{"vocab_size": 778, "init_std_up": 0.0594, "warmup_steps": 583, "doc_mask": true}
Each number is 50 + 10 x the weight over its row's rms, rounded and kept within 0 to 99. Layers, rows and columns count from 0. The size before them is the row's rms in percent of the matrix's.

# layer 2 attention query, 128x128, rms 0.111, rows 35-63,99-127, columns 0-63
087:36 52 61 43 38 18 46 59 62 45 57 57 51 54 57 62 42 46 60 63 38 56 48 53 31 49 73 58 51 57 51 52 45 57 40 36 59 65 45 52 51 28 43 50 33 46 39 58 59 41 62 52 52 67 49 47 59 48 46 58 59 53 40 59
085:55 61 49 67 38 44 29 57 50 34 61 52 57 67 31 57 45 45 63 34 35 56 43 27 54 49 48 63 71 56 45 52 26 55 44 57 49 39 43 60 53 32 50 50 63 49 48 61 43 52 52 47 44 31 65 47 58 40 44 49 42 48 72 54
122:53 51 46 37 30 42 56 51 56 31 43 79 59 33 45 36 49 40 48 55 41 32 55 47 61 56 63 44 43 54 51 59 49 54 53 48 49 37 50 62 55 54 49 46 48 34 42 70 38 55 47 51 34 45 53 55 54 54 61 54 51 49 64 63
081:41 54 50 48 42 48 63 48 52 58 48 49 46 47 57 40 46 46 38 56 61 52 42 46 48 46 55 43 59 53 45 45 64 32 41 53 44 66 73 50 45 50 75 56 49 40 49 55 48 38 50 55 60 63 55 47 72 71 50 69 32 48 72 38
092:63 45 36 56 33 60 58 53 57 35 46 58 37 52 48 42 38 24 46 43 34 38 41 51 52 47 43 44 44 42 34 53 70 50 39 35 47 57 51 47 59 51 50 46 50 54 54 49 60 35 46 57 57 28 48 58 53 56 52 28 47 53 57 44
082:71 58 65 66 35 69 44 49 67 51 75 52 40 59 54 40 68 59 58 32 43 52 53 39 51 40 44 63 51 55 41 45 26 39 46 46 51 59 67 39 45 54 56 56 52 52 72 56 60 54 76 54 50 53 44 41 61 59 37 53 54 45 56 68
081:18 36 54 51 59 35 33 43 48 51 46 38 56 43 55 61 41 52 52 37 58 55 44 61 45 62 47 61 54 67 74 61 57 63 24 60 50 60 57 48 46 56 47 41 46 43 34 61 49 58 51 49 74 62 39 63 45 56 57 60 45 47 38 54
077:35 61 46 38 56 47 49 32 41 65 43 68 45 64 58 37 37 29 67 57 37 54 49 35 54 54 55 32 39 58 52 42 49 42 49 56 51 52 32 55 67 36 41 58 65 59 43 67 48 45 39 48 47 62 64 43 53 57 58 49 50 60 60 59
090:31 52 49 51 59 49 42 66 40 73 52 45 48 42 72 53 41 64 43 60 71 47 40 61 61 45 41 51 61 57 63 32 36 52 55 55 57 45 44 56 33 50 54 58 50 58 44 53 43 50 43 50 55 38 41 55 41 33 57 58 58 47 45 39
086:61 68 62 51 50 54 55 47 62 49 64 61 34 45 51 39 37 41 60 47 50 44 23 41 58 53 51 39 43 39 34 37 53 52 38 62 47 63 45 37 55 29 52 49 77 48 56 44 69 56 35 57 52 46 69 59 54 63 64 49 51 53 47 32
100:42 40 63 51 46 59 53 65 58 32 67 55 51 56 67 52 53 60 31 45 51 54 49 60 27 45 41 63 22 37 44 66 47 58 55 58 68 52 68 43 34 72 45 46 54 30 45 41 45 39 57 32 45 39 56 60 50 54 51 45 43 39 44 54
090:51 62 48 55 49 71 43 51 40 45 41 45 54 28 51 35 39 60 54 63 58 50 52 38 54 50 34 45 38 48 46 53 44 69 71 52 50 24 60 54 57 72 66 52 53 39 73 25 49 55 43 54 39 46 55 47 42 57 42 48 56 44 47 35
086:34 66 51 40 41 31 56 48 45 51 46 73 60 45 60 71 64 51 64 36 60 55 69 52 25 44 62 41 44 54 51 54 53 51 56 50 44 49 52 49 47 53 23 47 32 39 40 76 49 50 63 28 52 43 49 58 52 57 51 51 58 65 40 56
096:49 54 47 32 62 45 37 58 56 45 42 38 42 65 42 60 64 56 51 57 53 42 39 62 43 40 53 44 61 52 55 59 40 35 48 69 60 55 46 50 31 35 52 47 43 58 14 44 64 43 55 33 58 52 51 51 53 41 57 59 45 56 54 51
095:78 60 37 50 31 44 49 46 62 46 61 59 33 50 50 46 54 36 56 49 47 69 49 34 52 39 51 55 44 46 25 38 52 48 37 46 59 39 53 38 47 45 42 50 58 48 53 55 52 48 63 48 62 53 60 45 48 46 50 35 46 56 55 44
123:55 53 54 42 50 46 49 55 52 44 66 64 69 53 56 48 71 56 43 46 75 45 49 34 40 45 45 41 37 46 40 51 48 60 58 66 62 38 58 59 45 64 60 52 34 76 54 49 29 51 51 44 45 51 64 36 50 43 61 48 58 67 49 30
081:52 46 34 47 60 43 56 46 37 59 38 28 53 33 44 53 42 50 43 49 72 27 56 46 57 63 57 41 48 40 53 42 64 52 57 41 35 50 60 53 46 44 37 46 59 39 46 65 51 53 62 44 61 65 19 43 64 46 60 43 52 33 46 57
076:58 51 39 43 41 48 50 62 58 41 57 43 41 47 20 60 56 39 60 51 37 52 55 59 40 62 60 57 45 36 43 39 50 64 57 45 25 47 42 39 66 44 51 44 48 59 56 52 73 53 58 38 48 34 50 40 39 57 43 36 46 43 65 70
165:47 74 60 57 45 45 45 52 58 52 42 49 49 47 56 60 41 46 45 66 37 58 43 49 49 68 49 44 65 53 40 52 57 59 66 52 65 61 31 46 68 66 68 58 56 51 43 46 33 61 39 56 44 68 42 41 47 67 52 53 49 41 61 77
147:47 50 46 34 43 38 40 53 50 49 58 49 57 64 66 49 57 57 36 56 63 72 46 39 39 45 46 42 41 48 42 45 40 49 57 44 75 54 54 62 39 58 53 55 42 35 46 32 29 41 52 53 54 54 46 50 67 47 50 57 57 50 46 48
073:47 45 62 37 40 70 50 52 67 29 52 53 59 51 54 52 60 41 59 64 46 43 40 59 52 51 11 52 49 42 40 56 53 31 41 54 55 67 53 47 51 46 77 42 53 30 39 52 55 47 34 52 58 49 49 50 52 45 41 58 47 29 40 46
097:39 64 59 56 51 48 50 34 43 68 38 54 54 47 35 30 74 62 52 54 68 53 55 42 28 53 50 64 56 51 61 46 46 40 52 51 52 45 59 45 50 54 43 64 59 45 45 41 56 45 52 66 43 42 32 44 63 50 49 49 50 44 34 56
196:57 46 41 49 45 44 40 44 45 47 27 49 53 50 34 52 50 58 70 39 51 54 69 53 56 53 61 60 66 40 67 61 44 42 44 35 43 48 27 56 52 32 50 42 50 55 48 53 60 54 59 57 53 64 39 46 44 33 52 65 53 39 56 60
151:36 53 43 54 37 39 33 58 52 56 59 37 38 52 57 42 39 40 36 51 45 62 45 46 50 39 36 58 39 37 31 44 51 49 45 56 59 61 51 53 42 40 30 51 52 38 52 49 37 32 40 43 61 45 46 32 60 65 49 44 41 46 51 54
094:36 37 47 52 63 70 46 55 43 59 57 39 44 46 53 62 43 45 27 64 62 44 48 55 55 46 59 67 67 42 69 45 49 41 48 47 55 61 47 49 47 58 53 55 52 64 42 45 41 54 65 62 54 70 39 48 45 45 44 47 39 54 41 48
186:40 58 59 55 45 34 54 53 60 45 62 75 58 58 58 44 54 55 51 55 50 46 37 49 50 36 45 47 40 44 35 46 52 57 62 66 54 42 51 49 56 59 38 52 44 48 49 67 43 51 36 49 59 29 48 52 62 73 49 36 49 65 41 54
211:43 61 51 44 56 43 47 58 56 41 72 53 60 56 64 51 58 56 27 51 51 50 40 44 51 35 44 47 38 60 43 40 50 67 57 62 51 29 64 48 35 63 46 47 46 56 42 43 30 46 44 46 46 30 55 56 60 49 57 45 54 56 45 43
187:56 52 44 68 45 63 44 45 52 45 24 42 50 56 29 38 41 51 63 65 38 40 49 33 59 59 49 55 52 52 53 45 68 54 44 44 35 64 57 48 47 46 58 46 57 51 55 45 48 53 50 62 45 50 48 47 35 58 47 59 30 61 65 56
178:44 61 51 53 46 49 45 54 59 55 61 47 46 52 56 39 53 41 39 66 41 48 24 33 59 46 39 32 40 52 34 44 61 51 44 69 45 42 67 51 47 57 55 50 53 54 43 32 41 45 40 48 47 44 51 46 44 75 53 45 39 71 55 50
096:44 55 41 67 52 51 34 66 63 56 38 47 71 43 53 48 69 56 45 33 46 50 45 45 37 53 41 60 47 46 45 51 58 57 33 46 52 43 54 46 44 43 53 49 55 42 47 36 58 51 23 61 56 47 33 57 38 51 61 56 46 36 66 64
086:40 47 44 46 35 39 54 50 51 60 49 42 56 52 55 65 54 36 42 60 54 54 34 37 44 56 55 50 27 37 43 34 52 52 29 50 45 48 59 44 63 37 51 27 40 51 34 45 42 58 53 91 52 35 58 58 38 41 44 48 41 45 60 39
129:45 47 36 46 41 51 54 42 64 42 62 47 50 47 58 50 47 39 40 64 64 54 56 46 52 43 63 41 52 61 55 43 29 49 44 51 55 64 48 49 56 43 56 44 67 49 52 42 38 40 55 61 53 40 44 39 48 57 20 42 43 52 53 52
084:38 61 57 81 59 59 45 43 55 58 37 57 51 52 53 48 52 52 49 48 46 54 48 35 50 24 41 57 63 66 44 46 30 40 39 42 64 52 65 32 45 51 61 47 44 59 39 46 45 44 38 60 39 51 36 47 33 42 59 54 44 44 45 34
090:64 46 34 44 43 55 56 48 48 56 63 43 33 50 57 45 41 37 35 54 44 51 48 62 60 58 61 34 55 37 41 56 50 54 45 24 47 49 38 54 51 48 38 63 45 63 60 48 37 51 63 33 62 42 74 24 55 33 56 59 59 61 47 45
085:72 52 48 55 32 53 54 56 63 42 48 62 63 47 42 43 66 32 42 35 41 43 67 55 71 37 53 45 65 39 33 51 56 51 23 55 38 60 56 52 51 44 53 39 47 50 58 53 66 49 39 52 49 71 38 50 60 48 40 53 61 51 42 49
094:41 59 51 37 47 34 53 36 66 57 45 46 58 49 50 37 64 71 56 36 58 52 71 62 33 52 51 59 53 52 70 63 52 60 54 37 59 46 45 48 32 57 46 58 53 34 46 53 50 43 35 36 52 56 42 70 39 57 47 47 58 49 55 60
075:50 45 46 47 62 46 55 53 50 58 43 66 35 59 59 66 33 44 41 58 41 47 46 25 74 61 35 40 47 63 47 49 58 36 52 63 25 46 41 41 73 40 62 43 50 48 43 49 58 63 71 58 60 58 40 47 39 63 65 50 45 63 35 42
093:47 59 68 52 52 54 62 62 52 34 54 38 48 48 58 48 49 55 55 44 54 34 54 55 43 42 52 44 44 50 68 48 67 52 68 42 66 46 56 51 39 67 39 50 63 51 55 55 48 46 43 57 38 52 63 37 63 46 39 46 58 53 43 61
087:47 51 60 50 47 56 60 40 52 53 50 46 50 42 54 66 38 51 48 71 39 39 59 32 58 30 42 35 50 64 58 50 50 40 61 56 49 31 48 52 69 53 51 62 57 67 51 38 45 53 55 46 58 38 68 47 59 45 63 66 36 58 39 34
090:42 50 46 56 50 52 68 67 43 61 45 51 62 42 51 41 56 43 53 33 54 56 54 59 31 47 60 34 63 50 36 50 70 49 66 40 48 61 52 49 29 48 52 58 58 53 48 71 52 52 43 42 53 36 56 62 66 61 53 33 44 49 66 41
095:42 38 49 44 47 61 62 50 56 38 63 58 37 47 52 51 60 56 45 55 50 39 60 50 43 49 58 32 51 55 62 60 49 29 64 43 72 62 52 51 56 67 37 45 64 77 70 41 38 41 58 43 57 37 42 46 68 49 35 56 57 68 41 56
096:54 58 57 44 63 47 50 63 53 58 39 65 65 49 34 31 47 53 57 48 54 59 36 54 59 55 57 61 71 50 29 51 60 64 43 42 48 48 47 59 49 33 70 54 46 45 46 55 70 48 39 46 41 55 43 61 45 61 38 41 52 40 60 49
089:43 48 59 51 45 63 58 47 47 47 71 39 40 56 66 64 44 36 48 31 47 79 35 41 45 51 61 45 44 34 39 51 44 52 45 45 60 59 62 51 50 27 51 38 66 61 51 43 56 66 67 68 62 59 60 66 40 40 58 45 51 35 55 40
087:61 35 43 53 29 58 49 62 50 51 51 67 41 49 59 31 55 62 52 32 57 35 50 47 51 54 45 45 50 44 28 29 52 63 43 56 49 45 41 53 55 26 43 45 57 46 77 51 44 47 43 51 61 36 67 35 42 53 40 49 51 52 68 50
149:59 54 50 61 54 65 48 43 51 54 58 58 65 61 38 44 51 38 61 53 41 58 61 36 42 49 39 41 59 55 47 47 64 34 50 60 53 39 52 58 49 49 46 67 40 36 54 61 34 48 41 62 51 46 43 60 38 53 49 57 40 78 63 59
096:63 53 54 39 42 50 73 57 52 35 49 55 52 44 55 59 53 63 51 55 52 32 70 39 47 47 48 48 58 38 52 59 46 53 64 42 53 56 63 65 46 52 51 32 53 56 52 52 59 56 47 36 50 39 47 40 54 37 29 68 63 78 62 51
099:64 57 50 48 39 46 56 72 58 41 43 50 68 45 67 34 61 46 57 38 55 38 57 62 40 52 60 60 51 49 32 35 44 68 39 46 48 43 50 63 44 53 42 37 43 50 67 64 54 45 35 52 44 48 61 41 41 45 49 52 57 42 66 55
189:47 59 40 43 55 55 45 37 52 46 78 53 57 51 55 39 63 36 40 50 40 50 40 37 42 50 43 45 54 50 67 40 48 49 58 46 55 34 60 62 37 70 48 64 46 44 53 58 34 49 27 33 52 35 41 48 49 53 40 61 39 54 43 46
141:55 55 48 58 59 54 68 56 43 56 28 52 42 53 53 59 54 53 59 40 54 61 37 34 39 69 60 44 40 42 55 40 64 47 61 35 48 44 50 62 35 57 59 58 28 41 55 57 53 51 52 47 51 31 44 80 42 59 51 59 47 50 59 55
086:73 58 51 27 44 58 61 47 39 42 48 49 54 56 52 68 38 46 52 49 44 46 56 58 49 49 57 36 60 48 32 48 58 59 41 46 50 34 47 51 59 45 48 59 50 43 38 54 50 65 66 49 61 43 73 50 52 45 53 45 49 44 52 42
101:54 68 49 52 54 51 58 68 52 42 36 49 69 43 43 49 67 69 43 43 65 49 55 66 50 47 76 64 47 41 69 69 51 59 61 42 68 61 55 62 44 77 57 47 57 57 55 62 51 49 43 55 53 51 44 67 44 40 39 61 66 39 49 52
186:56 54 42 51 56 47 63 50 57 42 48 50 33 54 48 66 61 42 54 43 68 60 50 60 55 83 68 55 50 33 61 68 30 57 56 36 39 56 38 48 59 50 53 34 57 58 48 41 62 45 62 33 46 60 45 53 47 45 44 40 67 44 41 44
173:66 46 37 61 47 57 52 43 52 39 42 62 28 49 45 38 62 56 43 50 54 54 57 70 55 57 47 45 49 42 52 67 58 48 53 35 38 37 43 54 43 44 51 54 67 37 52 40 50 61 52 53 48 61 46 45 38 55 25 48 64 55 61 35
098:39 46 44 29 48 45 38 48 38 62 22 50 67 43 52 35 59 72 61 44 64 55 40 52 26 38 47 52 39 56 69 62 50 48 56 41 56 44 56 50 49 50 55 44 55 54 43 38 55 47 28 50 61 50 35 65 60 58 64 52 47 41 51 46
224:58 43 56 41 49 52 43 37 59 33 34 74 57 54 43 43 71 51 62 36 35 48 48 55 49 49 38 45 56 42 55 57 56 46 53 37 48 35 53 35 50 46 55 42 60 40 47 60 50 53 59 51 66 54 40 66 37 63 42 58 46 57 62 60
142:55 44 59 47 41 33 50 47 68 44 59 68 50 62 53 51 55 45 49 64 36 59 53 68 52 40 38 59 48 45 58 64 42 51 50 49 59 54 61 45 54 70 50 41 52 38 53 44 61 41 27 49 65 54 37 45 47 40 51 59 56 41 50 58
201:52 49 45 54 59 43 67 54 48 53 31 40 47 40 48 62 60 58 65 55 76 49 62 53 46 82 72 58 52 37 64 61 46 52 55 37 37 54 31 56 59 47 51 35 55 58 46 47 64 45 64 43 49 59 49 60 50 49 55 43 69 40 38 44
136:37 49 41 65 51 65 53 63 59 41 51 46 61 65 61 56 34 38 48 67 54 56 37 40 45 47 55 62 34 57 47 37 48 49 52 65 71 42 53 52 59 44 56 44 41 64 63 63 39 34 41 54 47 40 49 55 54 59 50 56 33 72 54 56
# layer 2 attention key, 64x128, rms 0.0909, rows 35-63, columns 0-63
098:58 72 61 58 43 47 52 67 64 16 35 67 47 15 44 64 33 45 55 50 37 37 49 40 52 45 42 43 49 45 49 45 55 48 47 57 49 44 59 40 52 44 49 39 60 59 45 57 42 47 56 59 52 49 70 50 50 49 37 51 61 64 46 46
100:55 52 73 46 62 56 45 40 44 49 49 49 49 41 47 46 56 44 61 46 44 62 42 57 39 67 44 36 51 58 32 37 57 43 44 41 44 55 39 52 54 45 54 59 46 48 51 60 60 44 47 43 63 39 70 53 56 55 50 54 34 59 65 35
074:42 47 59 48 45 46 37 67 38 42 64 50 48 47 62 47 45 50 50 43 57 60 30 50 54 52 48 53 37 40 43 39 64 50 59 56 67 53 62 57 44 38 55 53 50 50 50 63 51 43 45 18 53 32 52 59 49 59 52 50 37 53 64 25
085:50 44 38 40 55 59 41 44 57 40 48 58 53 52 41 49 33 27 30 39 58 42 42 47 50 52 40 42 61 68 48 31 41 54 60 42 69 39 69 44 61 38 55 56 57 52 60 41 38 60 47 35 53 39 53 41 75 48 53 59 37 53 57 63
096:38 36 60 47 61 34 38 42 40 50 37 39 51 53 45 57 38 51 62 50 48 48 60 60 38 40 61 47 31 46 53 52 53 70 64 58 59 47 38 34 63 54 41 59 35 36 41 38 53 64 53 40 56 48 68 32 45 68 49 51 60 51 40 42
101:45 40 67 49 44 57 62 54 51 42 42 35 32 57 66 50 39 52 33 56 44 77 44 56 49 55 46 39 44 51 60 47 44 75 60 62 52 42 38 52 33 39 44 55 56 72 37 65 44 53 50 46 33 44 65 68 50 45 48 36 60 56 57 52
101:34 63 51 48 43 53 64 63 43 36 44 64 53 38 52 40 50 55 54 32 55 34 43 57 47 48 53 37 64 35 70 40 61 47 48 60 48 46 47 52 61 36 65 39 49 51 38 55 58 45 45 61 57 50 44 36 38 48 37 48 54 35 46 53
091:61 37 47 41 50 75 55 67 36 68 50 43 38 39 53 51 64 45 30 44 42 56 44 44 47 54 41 53 55 58 46 42 54 57 46 38 62 47 52 45 33 62 41 77 53 60 47 61 49 56 57 40 31 42 47 47 65 55 59 38 51 39 55 41
082:51 50 40 74 32 46 42 37 53 65 46 54 66 56 47 46 51 36 38 54 42 29 61 56 89 58 51 74 66 42 45 54 46 45 53 36 37 52 44 55 54 57 44 54 46 42 35 48 53 44 43 39 59 46 24 45 68 43 50 56 66 54 49 57
099:60 54 55 44 37 60 49 50 37 70 50 41 50 65 64 63 63 33 58 57 31 67 64 46 49 50 48 53 72 56 39 59 56 58 45 37 50 41 41 68 41 70 42 69 55 39 41 49 61 57 53 44 43 41 56 43 54 48 57 45 30 46 69 53
101:37 59 72 68 44 44 22 56 48 32 37 51 49 60 44 57 55 66 43 46 24 43 52 46 50 38 36 52 55 54 45 52 51 59 37 61 50 71 61 52 42 43 40 56 55 55 62 53 50 69 37 49 48 70 61 64 61 48 70 51 49 43 48 38
085:62 58 43 55 37 55 49 35 54 69 52 25 71 69 52 52 61 44 54 36 55 48 53 55 49 51 70 61 45 41 55 60 53 51 52 52 40 47 57 67 38 70 47 50 64 43 61 40 41 52 51 19 48 59 46 61 52 56 69 49 45 56 57 49
086:48 53 53 35 54 57 64 63 64 33 60 49 44 38 55 50 51 73 49 40 44 45 59 44 37 45 57 50 58 61 57 54 50 46 42 50 43 45 55 75 55 43 52 36 41 48 48 55 42 52 60 61 40 55 42 43 62 40 46 58 56 50 23 40
087:44 42 63 64 36 38 27 52 46 55 42 48 43 41 50 64 40 45 54 51 32 50 62 66 66 48 43 51 65 49 49 47 44 66 57 42 52 66 51 47 62 41 58 63 45 51 49 59 35 50 35 65 68 42 45 51 65 52 55 63 54 61 48 41
096:48 56 67 45 41 46 43 62 47 40 24 52 50 66 61 61 43 47 57 53 54 59 47 56 43 59 59 37 32 65 50 43 49 52 61 71 36 67 38 46 57 43 46 60 54 53 41 48 59 52 44 34 50 41 53 46 42 53 51 52 42 47 33 45
080:65 49 47 45 44 54 36 54 36 39 61 56 54 52 42 60 47 39 47 45 57 73 48 57 38 48 57 56 57 39 37 50 43 44 52 61 48 54 44 36 42 53 53 45 64 35 57 53 43 35 50 66 49 52 75 54 67 42 55 66 46 57 64 47
098:55 55 42 66 47 44 68 39 58 69 54 45 43 69 63 56 56 41 60 60 72 40 51 54 40 48 48 41 63 49 69 53 58 50 49 41 42 61 65 64 60 35 39 45 51 51 50 56 59 51 58 45 59 53 51 58 47 47 45 37 53 33 47 68
108:43 60 72 56 64 47 61 62 63 51 48 52 36 47 50 40 46 58 55 54 51 54 54 51 33 39 51 38 51 49 59 30 44 42 54 70 48 72 59 67 56 30 45 46 33 55 54 37 55 48 30 41 77 62 55 51 30 51 44 49 51 49 42 58
086:35 75 40 53 57 47 48 61 51 39 64 53 57 52 44 42 60 45 73 32 42 45 49 56 24 42 46 51 47 44 68 53 60 70 43 48 47 50 48 39 46 36 60 53 48 47 48 53 66 48 47 63 53 53 69 50 32 61 56 51 62 37 49 38
087:52 35 55 45 50 47 54 36 67 35 41 36 43 42 41 54 41 49 61 57 56 52 49 57 57 54 50 52 47 48 53 50 30 66 59 41 45 66 45 45 67 59 58 56 61 51 68 42 47 46 60 47 49 36 43 59 72 58 63 43 62 46 30 65
094:44 42 56 61 57 44 47 48 43 51 27 36 25 49 52 47 52 63 39 58 52 58 56 47 59 41 39 60 57 78 43 43 55 64 62 55 47 73 59 59 56 57 49 51 37 44 68 46 64 49 35 45 38 67 54 51 54 42 43 70 55 44 46 55
098:40 58 37 46 38 40 63 47 60 47 40 35 43 40 34 39 48 58 52 46 46 52 47 62 44 37 30 35 61 47 62 66 40 50 47 55 26 36 39 75 60 51 49 20 59 59 59 43 58 50 66 57 50 57 36 44 44 66 38 27 62 47 45 43
068:44 60 51 54 52 43 48 42 56 56 45 34 52 36 58 65 40 45 62 39 57 45 55 53 39 62 63 47 45 40 59 59 27 41 55 42 31 57 56 52 60 33 40 43 53 61 40 44 53 48 46 46 51 58 53 72 54 72 33 29 52 56 70 50
082:46 37 47 35 61 60 53 48 43 54 46 54 49 35 53 21 48 48 52 51 41 51 47 47 63 68 56 51 41 43 56 45 40 59 53 40 55 64 41 50 56 50 70 55 65 51 50 42 48 38 44 29 52 34 39 32 51 48 49 58 54 58 30 53
094:42 51 37 70 58 35 56 50 54 48 51 61 46 26 51 36 45 54 43 38 35 27 38 49 72 44 22 37 51 64 56 65 39 42 46 55 36 29 46 33 37 37 70 42 52 63 50 54 57 62 49 42 58 37 46 35 44 56 54 47 57 41 63 60
071:66 58 51 38 37 37 60 45 53 40 43 26 27 54 53 49 36 32 51 48 47 83 59 55 53 54 55 49 73 48 44 44 49 50 39 52 44 56 46 49 61 46 47 44 47 63 59 47 41 57 34 75 47 38 44 63 64 55 44 46 55 59 41 47
082:61 36 62 64 47 61 39 53 43 42 44 53 63 54 33 53 56 59 62 35 41 51 58 51 37 57 56 33 49 56 42 43 42 59 60 46 76 37 49 50 55 60 58 44 47 36 64 44 48 58 49 63 43 43 57 30 50 52 64 54 47 50 56 41
084:32 46 52 59 62 53 38 48 55 44 51 56 63 32 45 32 54 56 72 42 38 32 42 50 49 51 63 38 46 49 67 68 34 38 65 47 39 40 44 43 45 42 52 51 51 62 54 51 58 50 57 47 50 47 55 38 27 63 54 57 49 39 60 56
083:56 42 45 57 33 49 40 64 58 60 54 50 47 41 43 52 48 29 62 45 46 60 40 56 44 53 60 58 67 62 42 49 53 49 67 40 68 51 57 63 66 52 46 41 58 58 59 37 47 49 54 44 63 42 54 36 62 55 57 60 41 64 51 37
# layer 2 attention value, 64x128, rms 0.0774, rows 0-7, columns 0-63
112:41 68 37 37 43 41 60 59 38 37 56 41 53 67 67 50 53 54 30 76 63 59 39 66 57 50 49 40 47 58 57 52 50 49 49 35 47 50 36 60 34 58 62 56 48 47 47 53 40 47 43 57 53 43 56 46 43 43 42 54 50 65 63 45
099:44 65 64 59 48 53 56 65 55 42 42 46 41 44 48 61 62 49 50 48 63 41 52 43 44 69 60 33 56 30 52 55 52 47 51 54 50 50 58 53 37 46 59 50 62 47 35 59 36 64 41 58 49 58 52 47 70 63 47 53 43 68 52 41
104:49 59 43 48 52 48 65 56 55 71 45 36 57 29 74 40 48 52 56 47 55 29 53 54 43 38 48 52 47 36 53 51 42 46 41 38 58 65 80 23 37 38 43 62 50 52 65 46 56 51 45 63 50 39 53 38 63 35 45 61 47 51 55 37
102:46 68 40 44 48 35 68 41 45 56 49 42 55 33 61 51 49 38 41 43 61 46 49 43 41 55 60 59 63 32 49 64 44 70 59 44 69 53 46 47 56 55 67 67 52 49 38 62 39 60 37 50 37 50 65 43 36 45 67 44 52 55 62 43
101:46 45 51 62 38 39 57 65 49 42 44 43 33 45 57 52 47 64 48 54 39 52 40 49 43 40 72 60 51 62 53 42 37 48 51 34 43 45 40 73 63 61 52 66 43 55 49 44 38 29 53 38 22 28 64 52 58 56 48 37 51 55 41 53
094:54 42 54 44 58 48 39 71 41 66 57 37 47 47 57 45 51 62 56 59 68 69 56 60 45 51 43 66 40 70 44 39 51 55 58 43 43 39 60 45 54 37 59 38 58 51 54 52 47 73 32 66 48 44 49 52 49 29 56 52 54 45 36 49
098:46 52 45 48 56 53 46 64 43 46 55 52 59 45 42 54 46 50 45 54 48 52 51 38 62 45 56 65 41 44 39 43 64 51 58 57 53 47 46 43 46 37 34 45 62 45 35 38 53 38 34 57 54 41 43 57 42 52 36 53 52 47 58 64
098:33 59 38 39 61 42 67 51 42 36 41 42 60 49 52 45 55 42 44 50 47 48 43 52 63 52 47 36 66 39 49 67 51 58 56 52 25 48 54 64 49 46 49 52 50 53 17 53 59 69 59 42 48 51 59 74 64 43 32 51 47 66 59 49
# layer 2 attention output (transposed), 128x128, rms 0.111, rows 0-6,64-70, columns 0-63
109:54 50 66 35 56 67 57 47 67 52 50 64 50 52 35 62 55 51 59 42 40 57 50 38 50 58 33 43 64 57 63 50 57 46 41 56 51 55 56 38 44 64 39 37 64 60 61 33 40 46 37 49 50 46 44 42 56 62 27 46 36 43 44 33
100:37 50 55 60 46 65 39 54 44 38 62 57 60 62 51 47 52 60 59 45 58 41 37 54 42 34 58 60 46 57 60 54 61 47 47 41 38 63 48 73 15 41 58 40 46 65 57 40 46 50 56 39 26 47 58 45 63 51 60 48 20 45 45 64
107:55 46 58 45 55 65 59 45 39 50 61 45 51 47 38 36 39 53 56 51 56 43 46 57 55 52 28 39 50 43 34 42 41 46 60 57 47 56 49 62 37 33 60 30 50 52 57 42 49 36 34 55 57 55 49 45 35 49 42 47 48 57 54 52
101:58 43 46 50 50 50 39 37 62 49 58 65 50 45 57 63 51 57 38 54 41 45 56 57 38 42 29 58 31 53 40 38 42 49 26 26 55 54 51 62 58 57 43 38 55 27 65 47 40 38 69 46 44 51 43 51 28 49 81 54 60 38 57 58
108:60 71 45 42 65 63 49 51 56 47 63 51 51 52 42 52 58 46 52 55 53 46 39 47 44 54 41 60 59 56 39 48 53 44 40 58 59 56 44 26 67 65 77 42 55 60 67 51 49 60 50 34 48 42 43 48 44 44 35 59 57 60 47 51
101:59 40 69 53 49 53 50 49 52 61 51 61 59 42 52 48 52 36 45 47 50 66 50 36 57 65 37 50 49 66 32 40 44 57 63 37 37 54 43 44 49 44 42 55 66 35 44 60 46 47 51 61 49 42 73 56 37 74 44 64 54 46 45 50
099:45 53 30 62 52 48 56 38 61 58 55 63 55 54 50 48 45 55 32 70 54 43 50 36 35 50 29 54 48 38 40 61 59 42 55 23 32 66 50 41 55 54 49 57 57 29 47 48 39 45 51 50 45 39 47 47 50 40 45 52 39 56 51 43
105:50 29 33 62 70 34 52 45 41 48 64 40 39 38 56 47 46 51 50 69 48 44 57 64 38 42 52 42 52 60 52 48 35 62 54 37 45 34 51 63 64 55 55 58 44 61 45 42 59 37 47 46 35 53 43 61 39 46 54 60 49 57 51 58
105:47 43 48 35 56 51 51 52 48 72 69 50 48 34 59 54 51 65 41 56 49 67 49 49 43 39 61 41 57 33 47 44 48 31 46 48 49 63 47 47 54 56 45 52 24 70 57 49 63 58 61 46 49 55 29 45 43 48 45 41 44 57 37 55
096:54 39 39 58 32 31 53 47 52 56 49 53 53 48 54 44 49 55 44 43 49 57 53 53 35 59 51 74 56 45 38 41 48 47 44 52 56 45 40 45 68 47 46 60 50 62 54 72 54 51 42 35 48 38 44 55 39 52 57 56 42 58 49 41
100:44 44 59 51 72 51 56 68 62 46 57 53 40 51 43 46 54 52 37 29 58 49 54 69 42 57 48 35 51 38 37 43 50 47 55 51 66 54 53 46 51 38 60 61 45 57 42 44 36 50 28 44 43 49 56 86 55 60 35 37 45 35 52 40
097:56 47 53 67 64 75 43 49 40 50 62 72 59 62 41 51 34 47 63 41 53 54 49 64 48 43 48 49 58 41 43 48 45 44 58 50 49 43 55 48 44 58 38 52 36 53 50 39 46 48 44 54 57 46 63 41 40 47 47 56 77 50 44 54
095:60 42 55 48 43 46 49 38 43 44 61 32 46 29 48 55 60 48 56 37 43 40 57 59 64 58 41 42 44 42 63 50 44 60 32 41 48 52 57 65 53 52 49 59 44 68 54 48 37 61 44 47 52 41 45 47 65 51 31 54 56 51 55 43
100:45 54 66 47 55 52 43 45 42 45 55 36 53 39 52 48 60 30 53 35 68 36 48 46 74 52 43 48 53 56 34 49 52 46 48 70 57 59 43 57 34 42 50 68 61 49 44 40 47 61 50 68 61 45 57 53 55 54 55 54 52 67 53 72